config = dict(
    d_model=128,
    parallel_block=False,
    seq_len=1024,
)
Each number is 128 + 24 x the weight over its row's rms, rounded and kept within 0 to 255. Layers, rows and columns count from 0. Numbers have three digits each. The size before them is the row's rms in percent of the matrix's.

# layer 10 attention output (transposed), 128x128, rms 0.142, rows 77-127, columns 96-127
080:090113072144128114085120129155100123171118112162107122120125153099135107128170098079130128108162
082:155127118118123088115142126126094098134152162121132132121162129141140120128105146160163117095114
078:149151135108117145152135153132124080118131119149129131129122105123071158121136114120088165115138
069:106154104130122118101141087162114125057082161124160114143152161177144095119135142149164138125089
097:140118152160120129160143153120114121104122175129141130112172124157143127176103130153105085146166
083:135137138118124129120140174146168102128169112094120167148089108082136144152131125130097130118144
079:169151121147115139111099156128151133140119107087099104130107159135135119091109126138142146141145
075:097129151126134137161130093157134131050117149126124134129105113143137088160120132126113123136103
074:137111147130097131139126121123123171143126129138093118118125176119158055160150125089113129130133
079:161143112103149121141130138137114126162129112146111162143126106071079145142113093137112131082108
083:118155126140146123126161111132098129095070132107142123156149130163140130083153129155165151114148
076:149145122102108145145112085113122130138132103115159117086143156126128157082112160086151113138133
074:142143159120130178131098157092092093159157104100111087110129113178171152114093151124096088138135
086:140155121121161109094139121164093080101118141117168115108135119155142141113110142157190128116115
070:101123152130155108102148127150113104173112129149147118107181144099099124126112114115137140113141
088:188127125080148135117128158103097100220151099147165140150125119085100170117097116132113136122117
067:126136102091146105108115093105100096171149105129162106139106134142077173085113099112119088108134
084:107117118177140101103130132168161174109074128166097159119127147102093106102136095113144161105160
091:100148129144125133140138093154156196066076148093132141103116136136126131128142137107149098096128
079:152149123115085120128126108087125153118127136086148097097160165125151158097120166129141077113142
073:073117152153143150121117139124148135101110141126097134138079086174123149146133139119103133152137
084:127123150102142166116122099139116113122127156122189112117124128157127115162129100135120085127132
079:136107124119115126150104111107097175120076126106154092114130132160119114099112099078131114171127
078:121122131150162116113104141123161108127112119127120161109131103076120114114087127138142136142151
083:135142120158137106123140129176169174123096133129130191130125159095098106132153100132171167097153
078:087102109135118088115122146156128150128125107162098156096135106104095163100114117147135131079136
082:152165143088119148189170108111099130115131128091140141130143134152149170114149154101119134125094
079:137135142081132139174130123134129122089123142086169166138117122129112158147155151159141109117126
077:124113136115124108124136116129097095203124147140134095106140098098140163119141145125115139119117
084:153145109096144132161120122102085085144155109122190142127130095097089158094085116116120119102103
078:135093141125118135090093134120153194163115095141123095094106135153118131110119080087128119141162
087:140147140154131127153148155162146170080120128123119185156117145091108092139128107122150170111132
075:099132096143128095112115107146132070190151118100119126133127122077137145119136157097115140129162
074:158117093106084087140136118106114150149159110119141114114156143068110154127088140146130089066127
080:094125159122133100130119124149100131123146158120138137154097096114099139095072115112104112128086
076:174152126101127133130154157138105144086119131103109175146121147135151119169125154174161152145128
087:130123110140104119131103083112169138105106090090164155108083127094152138091100170135121149095150
085:143146106159121129140135124115098141151097106142087125131164152145147107105160111133141156135131
079:120146092110125127114115101148125095103123152121181160143133129165100154102141159162167132151131
085:097119143132155091139126167168099101121080137142112155123136108130098149119146095105122155177151
079:123124121170116099128142104128135119103102162111126081133159159182149112111161159139152131170155
076:080083090204131125130118130146145141126123123153079131123108127132106103128106093125109121133139
094:162097127127140133052135129125152077212150130178107116157138119087128129136149123132117142167145
085:135127115126138160130085108123134094133122120112160107131114115154116127082103125138136109129143
081:175125092105112119175116131076093148151113110116154130168119136125108142088115148153120149110103
083:117125164150124135149104146128131130125117140144107082159154151134130074140146109094073116096129
075:140102144127135120084123136120137126152165111116097131145103100126123132125074111132118132121139
075:135142161101161146144153134124119130121132141117161141125121127156150192128122173126131147166091
072:145147118110137122134157138163137132092097097138121165127152132061091139128126101097135150105142
081:148124126125100138149089194119140131161180140130104147127129118106109141155121129096093105153131
076:130131159094156138100173142157111090177156142179144149109151120096129153156158121114124147119110
# layer 10 attention value, 128x128, rms 0.151, rows 78-127, columns 96-127
084:107118110137121072131170132143159169077155128152133129117072109101101147134157132153107125119116
080:154134157099111116140149144121111139121121160162162128101139149118141129144113133122169107134151
072:158120131132154118119137152117146128153161126107154167096066120080119141134117158173110130153190
097:119187121092132144107140147140180175133077058180142136145107157103128130116155134115139138123133
085:129132155152137147177145141133071126088122143156110101148187166157104133126126105101122111126116
079:080128144128128106147131125113111125147135146130115120158120124108155153123126116137108127081065
075:134116114123144169113120157121093140156111142136175132095121159132110163089176144164157139104163
076:120179111143132162113115171146144157126130145085136162148118122148152121109128129172115134139119
078:116108124165128106141127151130154137101153134114117107152120154117129123117116120122104113123102
079:130099129130168107112091149117152087160153120137121142111105116092150144139091147088111105141124
080:116138118127114123078117125108150133195118148138164131145140113164138151140119119126129172161147
073:121147141149119107134145112113127101115102141166137115155159153118110146141120111093139160119122
087:121104120121155083139135123107157115110192131151129162125103163101111145131132129114101123164116
069:155156096138143121152098155157154149119181104100143145212116152128157116136123151166082132170126
084:100111123164124071155163108135136130114163123110131131156123135178129129138099091121106120139114
069:125103186149138124132130105119089110127143145106140107075152073103123136166107141080140151179154
082:132122146130125164122089112120125128129152121093111125167117104118174104118120148109123104103092
091:148131124116149118107055112123112106165158121120135131153144131117124121123139151132122153123165
085:126151127134136148097121119121132123153120138149122110138142089125126121145096123108146168150140
075:149108138080085135115094117117095109137107116152131131085153160127114149096168140113163128067127
082:163166137120141114121107154131079119134114108101158168109128142085124125123122169137147169139168
080:139148117118143128080054120116138118200125132121147141107141116153180144140109180145134166119163
078:127129116168108164125127091139151147134102118147125098169121125158155123065154134103115149092054
081:127141131118129128131096123140093136145182145100120142179124126118156110124101111133089086124120
075:133098133134130112138156104120148113097135142113112090154106123117127117151148155113131139096105
082:090108122118146087082129156121121136166131148155161121094090121163121161160119105143136113139188
076:116111129114129101085134161114096135152136147156152146085089118141111173131136126111141146108163
084:099121087105118106116148126161184152099155120151129172154105152141138130115166115139113115146135
082:122110134149124115109144146100140141131126115156130137125107137184119147149133120098125156169114
082:131167137131118139150100093122110089177098150105134116157172114120150106135097181134145176111116
088:127154166127168164139092153116104148140132129112115121143116153153163127107114108139104079103109
077:099108110121114153124147099136128130097126151160085102159142141157144142120138086058103107171115
076:114132141174134157126140164126154148101148129127097126164128132145115121155141108123115149157097
077:165091163110162124114100106122116109127115128102128081115132142178149137137186164124101125148149
076:088116147139161119135160133135139136131146162116131127127066150137123122104121127142140138065089
089:116121134147137172126131153117090112152117144145137123142134126137142137100161099087135160149094
082:105114093146128077135124117140176123138180131127125129124119095090143126158091116147094099148128
079:138102127115124098112162106119137106154132142126143132078106096104143158143111128103128120129170
087:125130130112158149111133115138145107152132145132159129124095136131198149114115163142149119115151
078:123135103067118136102120120148120096185126133151145152095140114098125150157135120167112098149194
076:146147137115113155143117119127142142111101112104100126145183118096129116132154137137133121127113
091:105136102131099101183151095174143157100147108117111143150112131127142111098124109143112095113099
085:137122130126118096134119133104114120148118120153143130112155149110115160129129144105108153158132
082:093073127126130078117136121121135103155158155105118112077113093152136147158124105129127124160164
083:156165127111113153127128118151090140117127152122113146116137123114121123118117146146130130131164
077:095100165124114147158121106136076127128091135133117080110126133126116120114142138118125162082087
076:139127100122159109106121131124185114155109104126143117147162133127115106107110134138133122144140
075:144152145178171158134120153127145161139150130114115125186102137140182118124104140138120121113117
081:104162152106117142112156100128138154093067129135114079164139141176163112115118117129149130079116
080:129165083140130084161153129144160171107156096099126160199130134159139104111105130137125094134139
# layer 10 MLP gate, 320x128, rms 0.152, rows 0-103, columns 96-127
099:087150133162153103149070114156115154116124157128132105133158116131132140125157150165087099088112
093:093185164095131185119103109153139137135117119160133112094140109158150141131124127159089158124129
106:113124156086160138136167124177081148126121088115164110139177114124159151125139124123146098083149
100:119169071134164088152134125156111140102130183111119133177119151124135123171118129143148137117160
105:168145125128159160197115174122113138121129118142142111131142175088116165072105114158096141110152
107:099116107091127126141176109173115134128121162104166095159155167105101149163115125158132110114087
113:130141160108110150159117106193143121114093142137132153138113114122086092130119118120155116079144
107:102139171115124123174129166118138125098072159170143109126138128129104124105171131148153098100178
083:138121134173162138160090181118104126170125134116119111083131137122116145129083110105136133099147
096:148163135164150107127076138142095123126102140116135129076069154131141138121130087151078106155167
081:106153122108144152118136128134102144124153138108140114140149111137136121145086137142114113111083
088:123160155109159126120137162113082174095109150116128115107100085136131094077102122100126113110110
105:127117138086127093132154098165137088151126142133135104087144127151146132119106087136155147102080
110:136151129141123129163102114156152130163133151141205158146120135111122129142093128118152147139132
095:159132112108142122128142082124126153099150114129128088112137115126166138065121093150138115125136
078:126144131170116161154143129180125133107105121140126114195160153160127096096138155114126117090123
100:138150160143157154135099107114134146095153145185117149102181135118154117158131126113128113104133
110:147114155158135109116151100158151099162101135138155103145093102139089130115134100133143133135122
092:133153135126188099145165139112091132102118110128166135147095133173096134063118106133136104107099
081:119138134136126134145128127156147132197095115129124105119102140115145125104124149090095127148084
108:112147104128159087123125103180076110129140139142133099168181157089140122152150125114150088110141
094:139121140125173122116095125170140118133103157169147096132145109143170113171155080136075162066098
103:156136111129132100123162125146088144153133120164182127122127107114106111105133068137119123151134
105:149141188110148135149119100145134065161100161166152106158152143135122117104129152109132087153122
093:128158157121125166071154131158123100165134134110152165140097108116151128138148100155121125164133
115:099123130090134132139159117128116131127125140131141109159166141125135128147110075131116119115109
103:081112140137114111185107123132146126127175093121134103157080094128123146133117082129114117126141
094:125122129090152114151147094105140159110146156141154106103165096123130149155094149134156100093123
100:111118102110125148113156105139092151142146111118125111123159101135106106132154091140141109150158
088:116159120097173091130162067094117129133120189110145101119154168140139116188115160087173114114105
092:117116121133098131173095083128154110147129130158147145115122148101145129163121126139093130097087
091:122160138164110128135121132102137106143117135111126104116113172145151127138103122111094145113094
098:152149149097124137105123138154131109134135119202136155103171112115123142113124122119156083117124
100:120118099115121093113117130136094136156108104090157115123125127111161092149156113107097153133133
100:118121113115144132119104127148136125171123130137153166086178158076147114132153116146119118117131
097:106141132109153106147167119136076132122144149132142137161123095135133073130145115160149124107120
105:122123124133118095142112116140084120129072124135127092168127101102134121128158175150120147129172
106:081132183128130187128158129117123130109139147151121127119141140081153148179180144126092090060147
104:107126173132116160152119119139119164148131171163120125160133154156127147109117108099116058121094
103:104125147135158077156147103169091125167101149150136128141145085144132132133145065159137098102131
091:112161119154091135126150130119156118122110071113121154084131108108116184122162148145119128135107
108:155138149160112108139103141171123118122138092101135122107184151108104120122098136118156118088191
096:113137174126155176166089130168118146119088119149131131099174153160118140132082124127139156128114
108:114143128155164118165126140114039137127119169106160092117142110142119123134157086157107133065113
083:100105112140137127153090102170127097105156134140094112117127141113129112114155098122080113099136
092:089190167173148142170100178144165163113101178148130124138153104139106150141116154070113099144139
081:143125189099126150131106126104146099090133146131104067093130119127147092116140143120104134112119
095:106153130101113089127142110146148152132128118140125149164154112135149089135116126141114076142120
100:102108138145111152127110124173114113131169125164146162160135128124131119122134099157129154060108
099:148128145140134141127122105138141138137096137136135177141165123139163111139082122132149162102098
097:126140159144122140124096139134184129167127139106127103139148111152131129139113156145121088139118
104:133165130104142156155124132131123142153120143156181122123146138134121148161126107143105126160141
078:110177136083114087130138146115067109150147142149107144125101155089150103129161173124094126126173
105:129144145167134144126130114146075123132139194127136111114146144126139100128154129131097150104144
103:140105144156141131154127153131094141112127112164134151118148151142072074119135114180119096124131
083:110133128135161152131099150129115177152120124139149129157136144173155117097104117164129134076131
110:108120117114159115121152135138144129143167082152147103130139124097133125138136076131121091107084
107:128174147095143102149122122161112129156123141131121086113104110096143112105132137123101132154099
100:121131130124139137135161113161117130120160099193115170088151147108147088144155120127156169126124
094:126154123120138104141115183165105121151104122157134089132144119145123117129080085104135105080142
108:151150173130150123142109088110114110129098121129149103099104102144102121129106080133096106149112
093:136137090116133148145121147104139116153150090112151133175097126121145093116132096113098150089146
106:131171155138168117137119094118113143134135115149149148132113118105140137121111142122150102141090
100:094095136129135150151137115120133076128124121148167168141162082137142111124160116143127131115141
106:138195103107103082114101119154090133152136106144149084140150105116186075113168110131110145141135
098:100138124066123113150113093115107122131154140165128094108137120088160145167129118112107129132151
114:122161145128144113155177136153089109129120141183137071108144124118132094094117090163111116146139
085:117108129105121134137081129143141106168165083173126113066144154129118103110144166127095103128152
088:117133151108164122117137098124105128112099108131129120144124134139097100081141127115103091112149
114:115118166129115151128122128154147088146128119124127126117190138093117136169127093142127099106119
104:107113143175161117149151134160134130145072150109140163138103116130150141118129102139087126110133
097:116123128121168153177108109123132129109155134159116129125147145072096139146126133126124097146126
107:099133134090153102107125135133113159129130195144139111158160171125136086126164102107121092122117
104:158111133076194164125142147112117067140131118115106076094158125138143107147137077159112116145123
104:085133111155126106126160078163136098135135103137151118076178133154141124118161123098149091109091
096:109129120139149118131138102150115147088101139132147105169153148092157112140143135105135122116163
100:137130104130118114162134141179101150158053104129172137125134142143126137085147128133082115152100
102:133143105108150132120105120145048101172116181143159137149162159110125130153134099131121131124113
100:126116142157184102113135131143091121129148120106164125156118134116177107083088105135131158103103
079:115130136084124146110095117154098160132156128154096146121102134154137111150087143107079118152125
098:121147153133116127173130111140126123143152133131144109168136107154105088132132132112153101094128
108:129148164155155171090123115153119139109176134183128151109090130138129080140152088101105086075151
097:125156123107136115140145090178161121151099095145146078133116142137132119124153122131121101098124
084:142115105112158149133124119118115140160112096095090097116144146136191140135133093106109140106119
100:115164144119108134091163141165116134120131155154155099115136118142131104105135046169126124090096
096:179117170171135122095089135179091116153136122114169121131110095112113138115112140139145132114132
110:151158171125151122147119147124121098094137132141140161156149062147166126140102114109174124132140
104:137127116097135145152144136131130155135139133108136127113119091110131132141111070158096136117132
097:091104171115144151137097125152094154075064134184160095095132126133126138093152103146114156145124
103:086125143153190124116125132124155150147158141132116079130119137128152116120141138155113102112157
097:106128137157164101113100140108097153161137166119114106128125131142134099098108124130063136105130
113:127097120085157144085142112125122091112125144150142104083105145116124119094132079127141125110125
105:105147152119167109113121145130085146129115124121141097182109110111122101117142063154114085115135
087:120156139110166149130115094119144115120133159118131057186150133107088126077162149180134158106133
092:135137140182128119140090130144110118111127122139127169113151094127156159114102072139113161140124
106:098141109143155106151150184156115130190084157166143097164117129134141092111135123093121114127128
105:100171119129126115108129089167106109153139148162143146072089134105161111119100092171133173118164
095:148182131093110088129129132129102133148100155131167137151135134144158090133121134167096106110111
101:092127136100133150123118115118111124102132157125133075100142066103123132134138108139117096141102
104:189148110160097114148101121142131120132088124152173126108149143095174134119149147111123132114158
109:134120113135161114152164107119114150124135165163165135146132142099131145131147088140119135115158
106:153175142108117168130154076146126130153147127157126150107142114131146134110140108130113137143154
103:123114087089121101150167191159137145103141153126199122124147100146179159114089140122103109100164
097:094128146095126140131104165148137120132116131120114127123149136099134129129131127133100132156084
# layer 10 MLP up, 320x128, rms 0.142, rows 0-102, columns 96-127
098:159137139112094123145147117119107120161158091122115126176130106121132121189106106113147141112123
094:102109102120156102131156135128075149163085116138132131108159129048162126133136109063115123135090
106:123110122113080124136094123097126099139123105145134115140101106105103137157123096114135164149126
101:136121135153122100120134107148156111123097128078141114193143125191141131131109115141151104080135
105:081101153121090173128126104127126104126160162112146074112155132116161133112151142092128163118149
107:134154102141061090164091150158140134107133122172153141097150104105116165144132113080156142152129
120:153111095163131101173086129139136078136123124080132130135157138142099138114114135157118100097115
096:116128098148107204132105115131119116133106144154103099156140064119133117150147127065116143126090
087:147115102078133103102121160086112138139109138110119117113157132177121119152132106099143112129124
094:142118122114111136066132113121139160164169142143086155130148095117109097100134122118120142138133
087:099110167139179103102145145100135129120133164145115119152136151124105125151084137078126165115080
093:139101096115133110113127152116111098165087108096159139123138157172127120138073143129145181173122
105:144116111105131135112142156128181148170159119113084102134137149144173136149091120128107107143161
104:130153148159095135149115156161103183100108143134132134176151138085086125126133153081133096100091
096:089098106135142099119157140147111204113114138118133111176139111103104147126115135178125072125126
081:098115129128136150099121132117114126089139085123100093172143120120114109118111147131132122089113
096:158124108129139119102067096104103107152130130128154126114088139110144158127131115161135154142152
111:106160129108104069141133143128145083149141147161147089180101161121087128115108110131182140150164
088:126115099158086109103126129117146126165165114170130125118156075111165120134159120113131126103111
090:121145120170154097108064127114134092139165116102139126124092146113102130087152134166116141102151
108:117142106136119152146126139141150111158116114156118140111118106124103137154155118075138120141151
100:065121141084111112139109135136132126114162088173108148115121100131141114145104112130184175138135
103:130103130123156124119161135121101130107083141099145111130095106147125129112165096125132139120120
108:102148116127113115123136121130128138202164104161100151156117138106140149163113151121112129092164
100:143111136072131125127158129175120138106161130156135127130153092121114124146138151167165120141160
114:110154178118140146129121128131126151182171076141136128119135124100124132155168147183131130144124
102:112115088138097112155109130104114119130112124092090154066090169135097105122125147112123116104087
090:132101127117149132147156144128126141083124118095098146137121106131159123107136128087125148106131
103:096099106096104110141098143126147136119172106103105125140158132116157131137180164159099094125143
094:113107121128127119101140115136119116107088135119131132125134114148126096099137123154140095118125
097:111144125139151134123125131120154157131170157126122157114145182117078103151119173136091073071103
094:145131149152116138133147110124160148139157120118094122139160096197142112151131132174113129163153
104:115101133112088141135112149148100148083144129125104173127116139086124158141091156140148150108144
100:150105121083080147110161094150168150148088151100154111096101131126125094108155140108099144144133
104:144087106147133113139135140112135137103181101112120134120138111102126123160118109129130137108120
096:167122129137130156083117146114094112161135139084139105135160112113131150103111096088165108139154
111:109104131104068129123155155142114153126132159103140124159143104134156164179097127143143131114139
105:109110093116144121124133160120091097133089155085128108106120134127119141144140144132155177134071
099:179111124144097120104151099140122101101090150163160109132162130153135133098139117117143108148129
096:163170114116116170143128160097112149125109105112129130114151123115096126128152121101156105177182
099:103118104163103114111102157130087155118159132139153137087144102103126165140141112100123137132098
113:107155128099137142116149137153104119189117153126130121137137179115094130128120132119169119099111
091:139116099143143093155108146142145151111096111157125144122128158072135097120119149088132136112129
107:189136125122161147123114162139135132102137156149149114133102138131140134089119116115078151116131
083:116137103135153119116174093120135096107107144164138085132134141132135128106137128102109128119118
098:134108101135114121156150138122140119131117150096143160133170145096118117105130147148126147078120
087:145123147104121140126155145131091132117117116128121137180124119097105109144178068136127126113098
101:149085109149157152135123184104071124145145130148145152171073173127121146105135103131137150104113
102:135182136147118123150139142126172091095122123130144102123140147169137123098127122107093116109147
102:149130140129130076094136158134109137145124111099159131127134161123070090131111123198128147128119
094:125156130148130129112111167084151124146137121117159092103108108121100118163116097142127158158156
095:088127177134083142112125148173094127124154090082135157110148147109146114111156137150146165101144
086:118141184135140136150121128155153085129117089139120147123141122122125123146079134151130140095109
103:094117137136136102122143126141121117089114163154118138157153154111135128118142131116168087100121
103:108120114063154121052125124108158095136111121135137135132111134125140134092105100105114119131098
074:115130132162108131134114153137119105124134125147119079161088125144086130096149117112098093092100
105:117116123121134098084155170107129125147132146091131090134120117129150111134163157096170126160136
105:103154118141100075077139140104149143133130167167142091092088166150116133113126162144129094117081
103:118109155111126131131153166114067086154162138118115093162140098096170121104108128108144132139178
098:146166117113151081093111136126149147105111127123117143113086138151118110088133134106144071132136
111:172121114192118116131133123120141112134153087132123079145132129174116164119057133126104130115102
098:155159168137131182156107121122160137137132130129162130142154113162108107136124128169120121141114
109:156139097110101137130156096137120145164161155152102160137123136111147128109059122100108122114125
103:170182147121105117128138135114099142163106160149107153142175117115165143110129115157156118146107
105:149113150121106150132126079157176119105122153124124120122132102117107097121133137133108106095126
102:164149148154144146157127167157160137153131117117138141118134137124074151131132183123117153128166
110:124100134165162161137147120152135122102157150125115103110170128161134150159150113175093122083129
098:061081097150119076132147147147152072128122161134103129104119114162140115126145107086090120149115
079:118112130085129127104144121110116131097133134129127112169144134176079151130149138135124096141125
107:149142158124144164115058132149134097085112119141131153142164096147143145135171134138168122127123
093:133115123152112121151156171122126132110130120132144171172133145159097105141140158096148151137110
092:141134128159095140111131121126132143176115141139103130153141144132119138127092120087132095129083
102:137125125112108127127155129133133131160099138147166183179127124151142090142140108123100106184106
104:119134136071126103087137186131115143101085129107168143156130153166135114078161121164141101104131
112:136128145136139128133097119120110111105136084102126122163114141160147128151131132111146184116162
098:096144145165140140102142129093138088130155111145150138119122151116157158108119132079125095118144
096:160110113146119134131180154129142107144123102147109149117089136118139132185131116130165149134150
096:161077151160112128126074131151121085134190130196147110110155129131145124116112100150139124126089
099:125098127147154092102134098145114100139157097099129179100182145121147103110116141130128144128167
083:176140129174105153115160127098130115179106145142069149142093095160161142109142132129133123132121
104:120112147120140107102112138134107145114166137182116131110145118098122137179143066126123129154117
106:134127099122151069131126133110121158128108124112123135143115154127094136120130145101135139121152
093:166134117152106153139130121158133116145201146130154119126109154121100157126135146164142142120135
090:168131097100119085122152135083119114134129161135135151111078105108112078169088114093127105133110
102:127132145097125120132135183125106097155125124150109155082151141127128132141086138090170121121078
093:135132112144102172116139115112128104126135173085132117151105113157136148130135116161103152127205
109:156118092103125070094108135117116124123151148163156160138132108167141147106092118156164128164128
101:151158139148143115109095170114074112125105100114142087086111142122133106176178173141075156141124
094:174148091132114087139119121132136118116121090146134130115138142122100124150091152138142126151141
093:133117163142149137109094141088176127157148158110106111154146170177150138161135150170123097108160
102:156140100109159138123105173130124105091123111132160166149123148181139152151134132164140094104168
107:135106142131102124109124085149137107152162131126123171086139139160169168104132104143141130131118
101:087131162140176141109108139179131114118129137094110143111117143147088109103121101146120156109121
084:103128171117122105130114135137099123115133155087131173146124154110159100146106136107157171134119
098:164140130069134079152111137136099082148126138133137081174119110112143126144145141139113177151147
104:117121090126122107140126138135113154146146094139163120108088157117125138123078159128052152141129
113:140071144167124157139125104139122114146117118125114135123112098114158141157123103110082154120133
093:124097121097097102126122153141134145078130113142141158116157148160170086166124167143167123122156
101:097135076093166092186137155121122119142127180147134148131131144127102174147105128116111157116097
099:156099142129136166128126130155140114165101139152122103114128098133119168119112135116122107171146
105:094080121187169156129118106144153122134144145110101157121093099140146152148100181087109104164124
103:123163113147162104074091160127076140132145121108104150124132138141127135102085123094061143135131
096:155131099154141085122144126130137152097156111079149161132108139113142097132111126134125110080187
# layer 10 MLP down (transposed), 320x128, rms 0.139, rows 0-102, columns 96-127
102:146106106140102124110092110078106148129142093124120147156078179154133141096115166119143131099127
097:099112147071122109115106125122122160153162122168093141046166098118159118096131143111143168127107
104:104129130159126145056124118143126129151160126169114176155156123143140145129180111164116142127124
104:087141109115111152129118145129131125150148140135108115105158133135123155089109115133117110136126
103:128128126114151112139107122134153117154126070097119107123100130187164136097120126169119159112118
104:169140082145126100123112161127096115142124136135163136123131119170140147117181164145102111170139
112:136149102138178118081175110136105151115140103094162122166099167159136129107117124129119153151126
100:088151148153141115149103081142088110161137135147113105118119162126115144142125100136122172101128
088:102138128168130133139105145147129149155102098164113133093148107140134124093126157115101178153157
093:132111138114145132122162117094153119153100149155152098139117092125120082130126129149154125099126
087:160099075147107172128159124135145166146104110155142150094164110127128090146160146131138158127150
095:143148108113110161158121126148177135110123153112135113110085128112103106164133117172131165106154
105:158140126125128146127146081159165121083131132105088139134134107109125108179131119103110098101150
103:142151126084132128114157140132112127093130147128151124116118145112135154150145144100115165145089
097:124093143137121149118149100118126135175127147140142119131131114147154110105119109100122115149111
084:113127099140151125139120130138153156113127120138176176089113119087145089163145110137132178153150
100:124158135133098127160149150143099097123090103089180117121107113107114146118123092119095100153148
107:127087123118148150153112149137142166107116136155087143175122079122115103156073166135186118126165
089:150170144118155128168144104122112151111153161121102147158144145152123098128114150119112092132169
087:123144145102106121139103152146104138136149119120121131155118094137163137103102106092116110123112
106:140139169124144108129124116107181162130079132126113159114087145133155113140103131166132146191130
103:097115119112188152163144110111153091136141102099118148185135152112155105137060128139127123165147
104:110151142098112124121132133149136141085106138160136127104132157077147093099080175126159166109113
104:135186134144126080092097115161117108119127123137148078165169135153133137149119137127113181146160
102:128173117129110150145155129163136115124094111135096127089133123103124115148133130129111108130132
113:127156112143138113165085158120167085095109128090125127115105127098129098156145110119106107129101
104:160125107181122101101087163149121154164102106096101134115146136107128146126132102078107106123109
092:117165114128140097121136150130152104142159138083142098156114151136091116155121111142131160131150
102:096132147147116079107138133106104115071097190152123119121114122128143163109111146079136125146162
094:110163148130131095115077141140088082109125105106104072112123095139097168126112106114102130120137
097:132149171132130103166100090138094131124126186140070125173111119129151149124117141108165124167152
094:132103094127133097115106100168118163122138118127094140109128161119117083136123128122125130139128
102:083162130142111140143082102118130135121079174138128137138074113112130116114114126103113178104119
100:107141137135108135135120147096152124150134078095133115116098124148158107130124126129126108142137
101:112099061147126150143147097123129129086128137069107133132134145128127158106148102148114138152168
093:116153130148186149111128157140132153096100140147126138126149151142118136165149122118167112108103
107:103127137135084114114132132131121098115138123164081110128140114115131136142083150144152133178126
106:117116125164118132125140135078124129141118157151139101122154148092159124140118126109170156100122
100:189162113111120122143175127160096112127091119081152106154116129129106147111137179122118144139132
097:144112100123125079093102162162097136138128105171129182152118105096123124087145145125169121148144
097:141101126137144160149158093136101133122136138131106133119079131162083139124131136122129136140154
112:137108154109151147140156126121135120113161132153133115132107116130115130116134127147137153102162
094:117134161101117118102130140059135127129129138134128092103173110131134105162116059109133131130087
103:123074153090134166139120096107123169095110122143115108125156095132092124114145143103133069154130
085:133112098206128127137151129149161153143112140073154141126108127128134092138113133136136127140114
099:177135151083120124144077124121102132140119128165109112149103134119136148145097095142155101134139
088:140103166125126153149111136126124123166176116123134114129156115147111189118121135120108123109139
103:175141094122119136078130118088117150084135127119078099097144144103114116129129107131136115146129
101:104132128120137120143129179088160113102095154100130116151142130189107138123112102121125097105110
103:135164118120120164129116121164117122148109133111120131130124137097150127131126165156158130106136
097:115134126124128123165143117110115107137107102120116136142191117111150076121123163100147138129159
102:142103121131172136175076129076147140134095112157113162090149102130136137177166117146137126171128
083:121137142160153117081116101144108102155178121108125107127120117135101144120146140106097082142090
100:153110115149092131130131143114138135144134142068121143046137136114136123103113114104141097155084
104:126114139169126114196112123152100133142140107120083130144156149113141076141131157127170144104118
088:099125131112159091128125118127102125134152134116120105103145153129147112084104110133102135114118
105:118107095139103090086149109141141141115172129128117127128158155125145148168160121124134104106101
103:168118102109124135136116132146122149137099094131115143145161122121091116141126159121138091120141
100:136146154096084151131130100135136133138171134161148097146141081133160080112090096151124120106127
097:118125135111122126133143115122144127101162135109126082146084113113107117089118132121134102148149
110:126108130116116145095146134131146132149103088165137137110100121111123139121058146121150111131126
096:136164109145094117132096174158125105130141120057112091101119197133124112114125135152081125115158
107:088111162116099150095160152077164114119107104115121085119149135128130149131123085104101098128128
104:105115150129103091131120088125108092151138090125095148140130110137147145109128128163107106119118
105:117117127144089092117132110136129130119166114127145074145149160140123130122137128123090104153082
100:113086101112125127158115110097152117139151111148151122132148135132112117149097149134132117164111
107:142126119151104132101134142144096128122119105082173119125116141132128124153116134158086099123130
097:134135138203119113115142143136120140140149120125132145127137146086147115127105109130082165082138
086:189078110127104163131141147120128139100158097102135129144131127117124118133140141114125123117113
108:108116121138149119126121135117080146094120169150128129121143177106114111088151128131115101159135
099:181129110115129132130168175168132178154109072110135128136117110113140099143089116113137146102149
096:112161131109137148107127169122173159115143175121097084147109099108125172147086119126184098100113
101:121130115146146129151122125052148110110065143150101093097130105121127144107169112134128120162122
102:153144126104118171121102183153114137095151150109131175156166119100146130176107127120155133095128
112:131168146102151132089113168119134090112099100118148148113105137118107110136094146150144153153129
099:123138110158113143119119122100133110149102129173098107101098110120131160104130162131119076116142
097:121161103137127090103131171113156152138137116135091121095130093106100138101098108147135135087099
100:171097138154119147130104126137099143131150114116130129126092112132139138161148127096092088167113
099:168135125085120112137148106107121156100136129128087133114148115122135156144076136105143139119125
086:139134139141134107142153122171141157107126123147140125156116137109131108147141142130137158112142
103:088081142125127108117148094086153136153077124136110144136164130138130127093129116153106106113136
105:119122140102159120117143117145139137113113128148161204157151126135119129156098097108126179083158
097:154119143167108103142115178117095147082115125116154139166120137155158122122110114103096154150160
085:143093126141117116173175155113133152103118137143127148135135163147104116125174151130097155101115
103:090156164133094085129137176122104123137156135124098123126149133118128133123078108175129113122158
095:136131134138138108151119142138144148132163140112153111138164140144133152129050136103110161102137
107:186125100092129117135154131129160122130156099101108095161129157131151142132096160153127112113137
102:153152095141127181156089112145147129143138134122117120157144103152136141116106137110148096107123
099:081132127137170101165096115127112141133130109083094114141120168156150125158141133128093066114132
099:143091133163127146133140130142145126115163146089098137132140151111117113148119126138108123119097
101:140105107112156113082150128115160113116110158123147150127134113115135103103067155140164136094138
105:148171143150126122180141122120133116129145168138175126147125134111130138122153131098146096133192
100:139098132156159116089124110093100137110095140161163131114145130118107157140158136120141163124135
088:146142123148086078136118169168138120141135100161138115130114069124140149113146159136167119100154
098:158120133145120124125129135142124118118127112124101142123133140138140116143135146078105081146084
105:166150111147138114180155110132121142116117160114104129042148124139103153132112149129077132118140
113:151142168168090090146109112107127133113125114160139157133115123135134162133135154160095154141095
096:146131094139126085145094182184167169097110130107104138123110123113136129153100172111122194106110
099:127145152108121117144129103136128145156101141099142113112094097121134139134129074095128137143129
102:134172122151097132112161128173135128114153139139124101159133147132148114125148139111149097122144
103:158129159132148119132145132103063126108141117142150099105088125099133187160169108183139148125119
102:136150143148113093143114109144131106127134146184115146100127141115068141150127123133068121133139
098:102173138150154122134114156142142092148126157117155101088115138118130093105151100137127160098129